config.yaml
d_mlp: 1024
attn_scale: 0.177
tie_embeddings: false
init_std_o: 0.0
init_std_up: 0.0435
lr_head: 0.00429
schedule: "wsd"
steps: 7197
Each number is 128 + 32 x the weight over its row's rms, rounded and kept within 0 to 255. Layers, rows and columns count from 0. Numbers have three digits each. The size before them is the row's rms in percent of the matrix's.

# layer 4 MLP down, 256x1024, rms 0.0979, rows 100-255, columns 640-703
097:118153170081160145104106174097128178157095130133116123134109107126178111133068136114148128149131135145199138176199128104128131193081129061088112086152091091132120083123142155182120144090152111
100:142134074154129062127064154137153172131093144095150117133209193113133130073146157185178166101095133076136079072132119046153175141152145135072137110103061145152117095151155106129089097109121122
101:061089108104097149095190130149146093119184115177106187136142086092134131099072083138134154135165141139158121105101129129128094056141114140085169109159171149124093201175172110081167146160076126
102:077149167089079113106113126163115152104166179203108138131167102124105068152100094133113077143146122139100112077173089154138210083169182134132210071154077151115156125129124074141123182131112145
095:144145175158112116060140113062121131106111124127098125071085123125095166180116170150150124118121156123122152091136124144138108151057130150120162109082171121098155160116105158102093137116169124
173:114083106120138162191119130155178156144076153146121143112106237146141088163168127067126121155124177108117150115204151103140167132136138092149137132115096107116166169159143122148146099125150116
096:099083097086096176167114164170125119104121091137139103154097151150124143043123165131144156138138101125124103076160115094162144017128120140166061162119116130101134174184093113132135134145181184
099:183150150170139077154093121113180104145142110172118097144112155164207185133172114077117123147131142159144124164113081143152104084097122088096080112156154136090097117074092118090134115134124163
097:222154121133129189192150095105132145174151159068046111105074164102146107100115101082114127146147121145102127143096116183082177124186128116106113137126109128108138096131083165097148100129063155
097:165110144074120129154090152172094129101115031110143088139115161137098188107155117114124173100143161100058151100096194116082181136102149122090158144116160158153042131092147172139110146108193133
110:159207136104081189192150159138159139141181082162152071120159094167094136093158120104143170138210115105109068103113154121209145116163154159148146076098138149105134200107109156193129139101154131
102:107130152141150147193153111165169144125165181165066126120127080100055151132108139162142119076158097121149156132106141105155112098102135160117119138111115095097115147103093093086133160220111132
098:123133130175118140130157138117158171154090126150134099100063143118160158132179133078112080119135106139077152105136087110153095178105098150118151080157149155083176099049120088120173106164116141
094:159139142136137149138111110090087120112174159135137122157132133108054098105097155120107125140169151112160128159121104138146183097060116104113139132124139130152112085096108097187176097149133157
098:064123142164086086076129104097169146172116143133124161160146103152120117125165169116132105133061123190132186158162167184103145121137130129152135130159113123122149132158134147183127114092151121
098:138147124160125132148126054093054148107150151071139092109129097102151101110156186153153137088173108179125078136133100128123132094071119160188099142091123157128089133149110117137094134135153149
104:088087136189098103187162184133177117151105098149095096172125159132069109055091076158126148149127142122081135089128132129057113189149087147124149158069179117095178141116121117108110152150091140
103:115171075087167102133138118116158195060089099121050123133139151158159105140215096082080139075121133119112090132077153143085114128118095095111093091126088105164076145104097126128044121152129090
099:099140148080128115138118141091159088105122196070147136117058171068055147130169083202117109153142088121147139162135117094119146182123067171109130143161083158081132102154091149176239101117152113
101:101173134133054139191139158139106142118124154157129065101123098085134071055133157107139091108130122106176114110140119139113122136121088099142122126131120095148084089116157135135097107091120116
096:108122085148138083163149036129094127132134106145140127149110102120136139176128104190126175025141159123153165097108165132136106120139072123072173147125097086111120141075123098085102173126142102
212:123000117125131132159095092119115140114098144160108140123094150102125144090147123123103127105104121118130153132121120094119128175128120120126132137118122093130122119142135142121165083106121088
098:149134181154187140055180110099131125089119065085115141117107192183133068120209186109104120091144096147107068137122092163115179139120112065093152104144123111164146134100146115065138119088098145
097:130156160131116121110181160028130145090148140102096163144169073086144139103129098108127084176145101129096143130121128029112170102114111135168173200148117109174193134102171103105111119120140137
098:149112137129173180109155106111095144101126201088179103123110146094177130128152145172158127157093150139142081129154072068145107138113136128167093109104092089174113114096115110153105162106128144
099:130104116132107098143135093145130168091126164101161149157143165122123166177069201165131172203112171092151135103107137096083134118171123130164128146095076123144196190158155130132148161152123127
096:092160144149072092174162083153130124156105126125164123123147139128110162103135196088162143080093149118193130147096069124204164110113131134080163142117123143150153108134121143111122132124115120
101:186138122131116111110126085087125103125128134111141154141154153073083141196085149121109115159113113147086194206158109179132132190058114092134086178114108158125109122142091127126106103132091180
095:089126163135132151088178081118132070090179101151121163077119092148101122140100097184154184141153144153106140113054115149161170121112025121165119157127072187156105155146162162151141133188110132
100:139167173169114111133126136150074168108084084143096159144180190147107110161117091096058167161108122124138094111095137124063109108048132179071130093123182156121112105130108101122027118142100100
097:059149094127136142167147125127217127159161124170129101089153135149113059024152119128146098146125156208128142112108078149129126064049114135059077118116155130150148153102116114174207164166156104
099:113117111153117189117106162066167098123126114114144133105110173146142085130125135122088156159112144059145154103174083154107071112044108124100088174138156125138094129135090116096112171103159199
098:131097092133165088162150147108150081113084090130132165127143176141120169146087117148139123058087102091155185114137163107146083145177131103160101141124115100133136150137071199114114129145151129
099:140144093154080087119088157153135075109193115097153126137142126097133140174138128173148136119119073135174149106154136178099103092166141149086126127185169093130144121075185184122175087141129093
102:095167146199091143114083064133155139129096167136117135165144095161107146119120175174154111172157127105124120123129176120147089176071158093185157060044112081114150125078122136098190161111148119
097:123117113099137087077088129111163105106079140124097134097109122119134186142146136112087124144076150116209151113131166170119121132074158101117117199128031116137095081178139137083142095141139145
095:144134135089190184119142082051152120093135117085162098058133132106152108143151139128135128141152129154123109090140110172093139123166108070187140117105133115131110115024075160067129091167091136
100:093132089070146140121100100124052117064142127161112095121173162161104102092095116106101141089127133142066196084149142144173065125114127140156171100093157092087153118117186121061139160153113120
098:133115159115098120132132125180108149090172053080099143126186126165168176148140136142126094110100116113098101125095119174143135128146160120118129116122121162112165142127130135105186160132110101
095:155164094145163162139117164104181154105123067147160121085157189188097083105151218171169103149097203051123163117118151090121128100107109135102087093087158157089129079122110131189150129064095154
101:152119138133088152117174137107076121135067165115146124146153159140087110137197112102088147102127144072162157148088117131185132253093161063187153093136155135078127179107161149145037127094131119
103:140116161094142070137151129129145110101113193101163131138172080205137156201146140160200116109118052065085083127097163157098111108109169167134155109127224110110094153076108127125104123121106135
094:123103145119099119142100115163127115193118060134186114103136097099156147127108131089069144171160093117151121089136174166172100118117094138123159145128135100192092150126170142158168105083137086
101:082078096079191127176088126102119152159101140130088149100157099118120175151102126138127154208176170089154123072125122140114183114064174140083162194135087125132083143107173109112152084141127129
099:190138176159130121075062180142069100098103134134148107128160157131126147111117100163147133107108165106121109093125103148146150117189152132065151137094098192121096145101169209139090188137099151
106:140143086132134055160154098126095086184174130106135143143165094160159129101160143090097163103071091147154123121224146122091143127148127143120173096079056087141066120103156164157110114086109158
096:144121134148114130153198143147063123133129093163170077062175146113166164129096146109075092071156074101149130078140116152107154116124146133123134163135082090167101150116142104179115157114101112
099:139104165113131170118076155162146149133120166145128125176178105131135115105161147094094116171131111147137073077113171162105112136170089122072125110167193137138097128152137132141100109139101110
095:122095068184159112162068112137132154136143129122126101058146136136164182159143116176099125090132140161143155140130124070156120153165127153153117097099076124124135164158142112131168124145142129
094:120132091128108079120118128155086102124101124153127179174091146082190151143109193132124135145140136074161156151165145133173143163173164136111141100146090087106118110164092122144110072113134147
099:062082142145115146106153077088116094119177179151137122081125150139095116147137114178075094116122150216093119139136070135100112099099149115083161109113073140114099167123114147152150136094143063
101:181143169097111125161120118086114112115132123108139206076128060138139144136063102126166114124138101109122175085139112127137159192186064102180137157154078152124173123176149086190136152132126119
101:141089045109103126070209184144122120111087153123208158070130131135122143140163138123100163143141112144082159075156147183088148087052105140162114118068150090154140081168105153082168121169129112
095:114125097097131090126186125197114143143125028138094104069116151112148149083143081128101100109185107129161083108086110130102148173142082143153105159136186140128153160064184130137114071176124107
099:125095137142177132061159171098164151154174070134157086153090118183130149116103159175158056085115147084103121107073077153060121082163115146180146109157149179138076141123132145115191147123148100
105:086186139098155143125103148088049117107098090144101106117111175114139095108092199143149088234120118181118109172101159155092153103159153127076132133111123093175128124179182150180137084111129144
097:151101110141126203167109139155131133135160158119096122082115151124111149113135097135144137109110163177151126077093146176144079083114155122123062136112115128145147080108140141094099138144112121
102:110158116124112119107067140094139126142117115168133163139133051141086144156168177188149143158078152137160120155132099074192148172127121124114151166164115099111091151120071122151166135180083091
101:167165141175168123122122123085158105155088165065165170149158129119135153132137067142188086148098157106083098173081175068172149105087178148154150098124146169147115141061098110151149115123095171
100:157145131140171161083127064074098143113167160117062160076110099143148127140125096094150112172149123104181141096111164131123058136085145059169086147105124145064086087122087142175093171148168139
096:162105143038129112149084146113083142108157134140159093142076088118114095199163133130142106137158055128160154134104072091135118094148150144172134150100134111112153131090132127145146133141164165
097:131150126075168118107163110168098145114079093136201148131180100181092107059120175138109127123163063024071107148101172070138090090163131131121132120084123114109098126147130157148098137089103170
103:176139120119171112137069133150118092086152146152109133117130108112177175175165119102146154135147073104112148142113178108171126142102155150133163137132105139160110173155092116100162130133172132
094:152122139104113091148145153093158083183133110142129095142176081118116115168103148134147101117068145158096147131140053124159177066157149132081064127088063148116121150159108133107140181111139141
091:119122173114122104108133161087114059119137166147122150118180115131123175148119102121159101104142113118140137104126128086155134089134054110130140141090162078131115090106164150103131146129119109
095:136125091191135140167095151146126086096091175095199165199122154127128114180082143192169118113099161159132081115143116171087144147106172205125140097087170097129121203127125123161095129139147116
097:134129092161125134129114040139136128095107203115108090137127097168100134156158133115148126094077133101180054176189101053130114200156076172145109163187143112104109164129084111128121154164184120
100:120154128145162016143110162109106181144088131155110163136145049171095128066107169107086130139099125147109153149208145119113112120172114122145098121138153104110176164083125148134129117093102095
098:138131129108149110121160155150122107139135005140130082077101150160089151148189078124181151108154125098124112089089117093129125152117152162079139083130145098139098156143183180155162137158119104
100:173138130183140149035148153133152176077146124175188092164085135085164131138095131174111132045088156091107131153081160164169099092139164103186150088106078125151130110145113106085132103065123136
100:122139138113088051094091103135128158121129140152095134158123151188169092077131113150149066161100110134083062111099128091105157093168113108123111196154156160154178072155087133120109186178115136
106:099110173151182123136164140160213177183159121155081116190071115087119097121129136084115120101107182102162108132105109118197148169099121111183094163099117117122125121201122134179067174079101094
102:154125148097104100133201134104122129113122135150134147115163155133108097141153112101137106107103110114129117128078075117099040112110148088146131175056170097126124125148101102104048138176145131
099:138130115129121129128114148081191138115133130110158075117110128128132112113086121126109099200125159139096130134136083122127122088147131115181141117109108111163139146078085122091143126099118106
096:142095157112077168121174111162149143131093162110180070143133092096116153089140062147132182123067128186156094116156134122154057081170131113135134110121086178132105064119117092107157069114099147
092:191135219153160123142098166130132160132145106141139153182155115145136158139069075109211170168171119136149108120089142110122136106100137156167127159150139119146093175133154210177110200148118096
096:184077124080141162115119146127195140119155162102116116081138128137139089137150117140151147142159054105042127148118058190091130136149166122187111112152092125101106038152093108164099182119173181
096:079087131045131115078186140152154141108145120101098094143159127106148127184127090135124094084126087089101102147089157056149082108183123149150111138134175171152176086126133136127133101112175135
102:165143135170145151143128089188120166135144147096119084148181161123108115157069117110155147143191144155114101166113148134153110122190100066109185158124174154141143178163105136136159131117141125
099:134137085139128118089119131144104095122136182073093182135115168135105154112124111118145078167117129107100111132114180136127046110152120052055167194143130128109118100147148092158116091135173111
100:142120137078168117141113145128140132136146165118104148170109155109114143156117151161085138115184156144136117169137175108134186134178120171179107105115181174169138104123112124139110114170118138
097:117145084102165122160134141124131175084128187158136069153147197135218124059095099111120104122123129118154181120124147134111131141115129138119180156110111152122074147162198081180126149132139119
112:084189128149101129169098081129119105131122143127091114142150126070144131105092066144070106114201142189095093138142119143144111121122072142135125193150135100065141169097134137103138104140154178
094:157162113159120141089139094148128164142094080092065128185098145108132099149147181067164152163102129116102143071170181149137182103160083151195157140153117129129094090114155177170143165046096161
104:160146106134152115151063184121130124108136204204149139112143094142061107119023128066137105135128089117125177136128094204089155110131125088148150104143132154126204057173142120139127101128130123
098:048111120154150124112132147149143156065131078122164190108182137108194164102137161149172134072083113098079201134140119145107119119159175148127134125071128134137084122165103130122080116123164109
099:175100145075170099090124089189134104124128107174129148151105082168173055153110100137125090103101159171120175127121183133159112116113124189128123137125076142076143198133140145093116112107160152
103:135199146107073196107152169152177076147127139147118104120123143090141133070168093108100156085132104150181108072145077125135160122108120144099138138172097115160119138116146190119136180100166158
097:141083083139104123110127163163071085106134158130143154145124192160079160129176075116130081160163092183072146130108128136084134161119155101079120169130151142124156170158102148112216146132091179
099:164139192094146105136105187146103121174167131069155107100138134147121141131110122154083086141111064181152109103177141064107114132112109147108093165114151168152072190116135169127133141141102068
099:093146172076122146178137118108138077140178203126131110122154122092148174146103155077113119153151101214148191105093133175153139135108110074153098126127136129105147121110109093131144109142164051
099:160169077112117117159163129094079157121098176160158118132107155092133104133166085122119150124111159157105197155101121092079146116143104083236074080157142116110155143112155124093112092183129125
097:075155140089142059108181198121111124105170135160125143150143049103087163136145109149182125144098114110114186159146121089192215121112128112154124160108103198109137137133137142125125143113129124
097:151176098145138143111079152145103172088131122110130109178161125120097159120180135119078145131119180190099094151140079121187157130097145121132187141121102105124089122101129130138142124100145078
098:138177150104117082185103124120133140166081178140109174119135138137189124196126155205097156157138140110116100155131095156130111104095102176068178131110114106152139086116157097077156129197134135
101:171136089168161096159142184131106051166095120203090099094158059119161133128116150151081111138159120121077154170165128079140074090133083161136135098137134159105128111139142103083140129091143147
097:096132157149166118089104097137191069143091113113097118123120128124125095146067079191133168112124117109192107087157130132157058154118124145131139159152153135124165146126127131177094141122124115
093:108180159163175100141158146136148136155169128098130133136110117126132166059194106098125148069128095170161158158177123141146082170122122080150148074182120154157134118111136090136127127141127123
099:152155172166131209145143168106124144144133165089141164146150138105138072168112062134130107168130132168084128100099166141124119086082161109172157135136089129122165083119142107152070155091169092
096:069081091179091161193118156080125140171120131192130119090133145097117122140135087151084114159100139149164135144145097109137080059171135101094130116194132174153135133070165123122070110109125122
100:180057138126144193115085127142053153136140184131156122155148077138152138127055142155131155111132168134144087151138146126151193122120148107109135091178119152127088109136122156140212133159134172
097:144074204106123149186108172159176096164139129120119124134173115116059140198132116086148092113080095092217152181116102155109188108104154100151114122134136126146128163132089119129097128139132121
100:097124142158178157132142151093123183142143091161121187141142133146137109098109098086134119126079096126047139113132142108130167147136116114155163130132096067140147136139146131170132124094087166
099:094169177110127089159192130077066163133093115136082095105097096135121144038102117061131177158115157101129089154104111149123079134082103114111142117172143106092066107106144140121095108138123078
128:133193171197137113157133146136142065123176126090098138147149125152158147219114143053150105115174116170139141139111154082139202129198151169111117135177172139153099110100150116177172102206104134
095:111109120173149143194157177090113091133078085128103122150122162107126195092080141159149099122148159110173152127102115103079158148162082136101119087129086083116185127133164084147164119151128119
104:066177172207115124141148128119135103160080172126142133107098110094094172047154129164091139143141133161135168187137134141112117107097126128117107099136138141088133154119123179110115113135111074
104:096149106153115139123122084113160113130162124158107116149149137076116164134142139114052111047152156098133155153192125050199207110231175169142155141127119158109145137090123188135111115141141090
102:129200097179169128146111091081083172153081119084153129174127183101136138088133114138124137147132136157111109149171137123087125098130082067174117129121140112144105083182120148141160150144104130
097:112148166120148102142081156129100156108162144135098173122156162099178074105118120137093151131156133158124116186169114075152142163156085163160154138131115175071181137157098089142199101111124029
097:146117094090088160058097160134142112142115209114123201122177174111102096092142129190161119120173107125013119152111137144156173172112156185200149149160124164127140105092077123145106131146128155
103:130086147104147049068132168108092114113143166164152138173199125160227161148158132121186177153113170105138114132053140152118180191127119180069145121113124191158119140085147074127122125176133119
099:111180151124184129091182117128158109115160122125110152109162115123078164153085179132107125100140168135118104159128125134087157161107067105111105127138140182097162137128176197126116140125179124
098:140126102085109148110111179116124200142152126085112094132177116100123096134124091186166139122103126158053098173089176161148101119100103151168172109095169152169059130129105101137068128144109076
099:153175099148149147166126142105061193109161121147165176132107122115197159156158106169123127138114111121163119099112151124078096164142114165081154202132128112111118133123128151108097111151175077
102:116113207182206145139155147110109111133084064113133194180189098110177176130154113143087106143185152122195159197145100097166160145142086118185148136129139149141110134110155136080126139094130132
100:115129105100119153164170133154050149136112140161123134116094106093180132023121126151166130152132175202185182128110144128143162120180158231123101074129136150158110166132156123100129163105150143
101:134138173151147149099057095171112080128161133092095132153120219093099091157123119157164087101144185121158132109170199123102189153195150159186097087146127073095103074121165072140141160121136133
102:151133105127107089160109099113132105174195122149060127132144162060138054156124077093067109060105120132132088180118141138139222113149107062121083161108118119100158089164137101140099182116168112
101:136063144095119150076056128135114172163104100116090120076073192154140117118166134128145131123128183094082132114141155133110096163129125089147115161182118103108079112112132146099134093105088118
099:125095103137138208152186125091119084118173129108169067097152132091069103130137120148107146099100113111111190080088106186164112070070133118147069114143133133139167155077186113113071091123114105
097:155094162119121105088091131180204044070177148099125109138079136154133106181134076107140097193108140151074112098108085153147102162150100150145129128081116144101121096119107115140103097122137151
101:167098143149093151182108167128100138170127099127131125107163080149124081069173143143121161104121128103112123109130084164154094140105104073167132120157125098187157068169150102139071120121100135
100:137132172120076079108154138189052078154112118158165128143142031146140153085112169115140120116124085103158135114151144133123147145205133127214125153103080134147133182102130087153165091115083150
097:150140155133154145103099109145157166147145130076170087160162146144123096122201069116114128119135111151123127156172205154155173135100153131199171065138092103087154180175150105153121194108129177
097:147132114141160129169193116125162127117130117064148115078127081097170178104113133151104143137146122124110204121132113174123147075086072109114109123123084165114171118165094114150149083125105126
098:074128112114093143126144113137130077142118160154179116150142113151121153059072084205109146132144144103151077082136113134128161078151157149105129214130112119147138130150169148128229146179153135
102:110087103132144080092102109122123125145147117166094181100168107151096118162149133153151147137126111103052127109125104188135108122150145128124138118082198133109139114121145146159090158101067133
097:139111176095139168161163132154135150115120166168201063183114200105171159221104132124093111138094049127131135154100118173138108117101158101163107076132142107076119154173136133117151143100099166
098:099075144127157097123137121116135170164092118124065127099096121163112126095116159142117153151107102083226115153159143096100192163168082144085094130110085081125136126146191123158115182107097113
097:078155095051132149110092122128130071103108078097131149142103120116132087154160137164182120227099142068194114137143134090145133162171112146097121133168152106102072123148101121092145133082138148
101:162147096129078136128162127084175158101098115175145152127136120153092104129092152129066112162110139147147177049127103090131104091072132144137103130102161141168143113155180117120133147116120144
100:150159020154124134137153165092133161131056154129108134153085150192107178137103146132129180113130148100123115155146112176151121176147135093126128112141175109126090088128088113079125142117137162
101:117081139120136154130165133137163157048150049204113098150100200180081122160085127152140126200111181115136154103121169109160148131177051163158125072145141138165109173099170176087113116073152169
101:049163083113085130149172118122142124140118123101136121135110120111142126129102087101135159108148125143111077122143168090174161112181120116138084100090099175151167179168104175098133144188121155
095:105140168142079127165088118113130147125124086130141122157109152156156148085110159141131119073129143094171137149085117082061150100128148167165099131130113108080144079108147115098164102111163093
095:123132137080109119160121103110108129163134231088125115164082116128134191108103150131104084117058147137063133106162109173134152208108149141154110078148134114149137098170127045128093134122133098
100:096097180115117107145215097072151153118140114115120128162106146091158040158167102077121133133141133130170118117104106179127136096160076089117000149180089063099085187181143128088105135152163141
097:095145127106109078078127087121132183109148152047112112080139174069150185111184118222135169123167132179133170192134137130107114123149135077165117135138067122096150086156165185100111087055132114
099:149139099088120094151186174159099084144162161089151093085136175175116064131119148130121136051126085126131137124113098130141093214148118169128148141087155082144079126104115136092139142105135146
098:176151106112111108140073159137169114092111146157103049125139150138161150066064126068087087119119115111103107130142178080139102154144119118119089091083105107136153127133131160137104060099121118
104:108077133095094164145147149088181135125083148111127054137146119083146149110174093108195205128139153153119132121132155161187092165157126063142137155096103123130146095148161137090106143103088158
097:118177130169102100105184108118157132096142126148110124114081106094131097069027121114089145159203147148130138125131134091152067105199160113138076113119145157165142102180093123153149128141170088
101:139113101156147167154121110160159113116108114095168146139133125137166148129159175198099160160125166160132110158152174117147109217141096114130099141088138054115118115137129130123131096110121114
101:145108127135099128071152064134197152165129118125144145101133145066123132131184069135107203124118131126156110155076068131097158165100112089143159121145171094154105051088105139137183186113113113
099:187172170179145150131154152143107125165081123154103113116069233099120114075121164074119055097137176173188165104139131130114067152100082067103093130090141116114126151143101125141112138118165117
098:172110196113107145144162170119159163180089126163100119120171143131133079131192154122109148142144164127074137098099105124191064117109176136113166103113136108151122139149119153151105156089107147
098:152113131112154151089102095112105090120129118115144180144142117102083125145016126172199103160147123088148111127096166124174153168054181157006107159129158181097115090145096094134078116158112129
104:140119128151104019136115136168119115115087151105127106136146125146129110076119183121115124126150126158158157103116180080131136179188120132125111166111101133143174149138150094147114119122137125
106:110118158161148053088096179135100126137186094095141136162126116123067106182145130142114122094090148077147131110118116144116073164206148103162162173135124119154132103112188155153087105091112107
095:113122183103168105140153133172104094134134112091143106106214134120109114156166252217087159082165091063111079172159111079140176121136115130085102130099128120118124128146113133128135128104123117
099:163088070113141155210167160162151120091129146126174169134156101114101128135164178164172158122168121148140141123100079121086183156180104114066106121130137100079106199091114165129144143147116191
099:106111174149144160124133112133130095123133108143098066174115083084149174162083152101151086109126135143137071135097084067222087132070165180125157196155182102119125060140119136089127157133179136
106:129103175091112113183157120119184095174146119150143147099128111151169165196137132108144052112105117109181153107206162071111144095167155135102122099163176112149167107179173113188187134138104145
105:023140133141123075165054167087084105168231133126163105119099155176093092166067121133127137112134105184087100117154187104091130123092140168148134151073123166150120126137092163112124138141146118
097:110078103118094161068089092095074108156123056107126139197111135080121137103126097088168143135134107101137087141132101206107141061096195068135127152108145126128081056126127132144116140115042139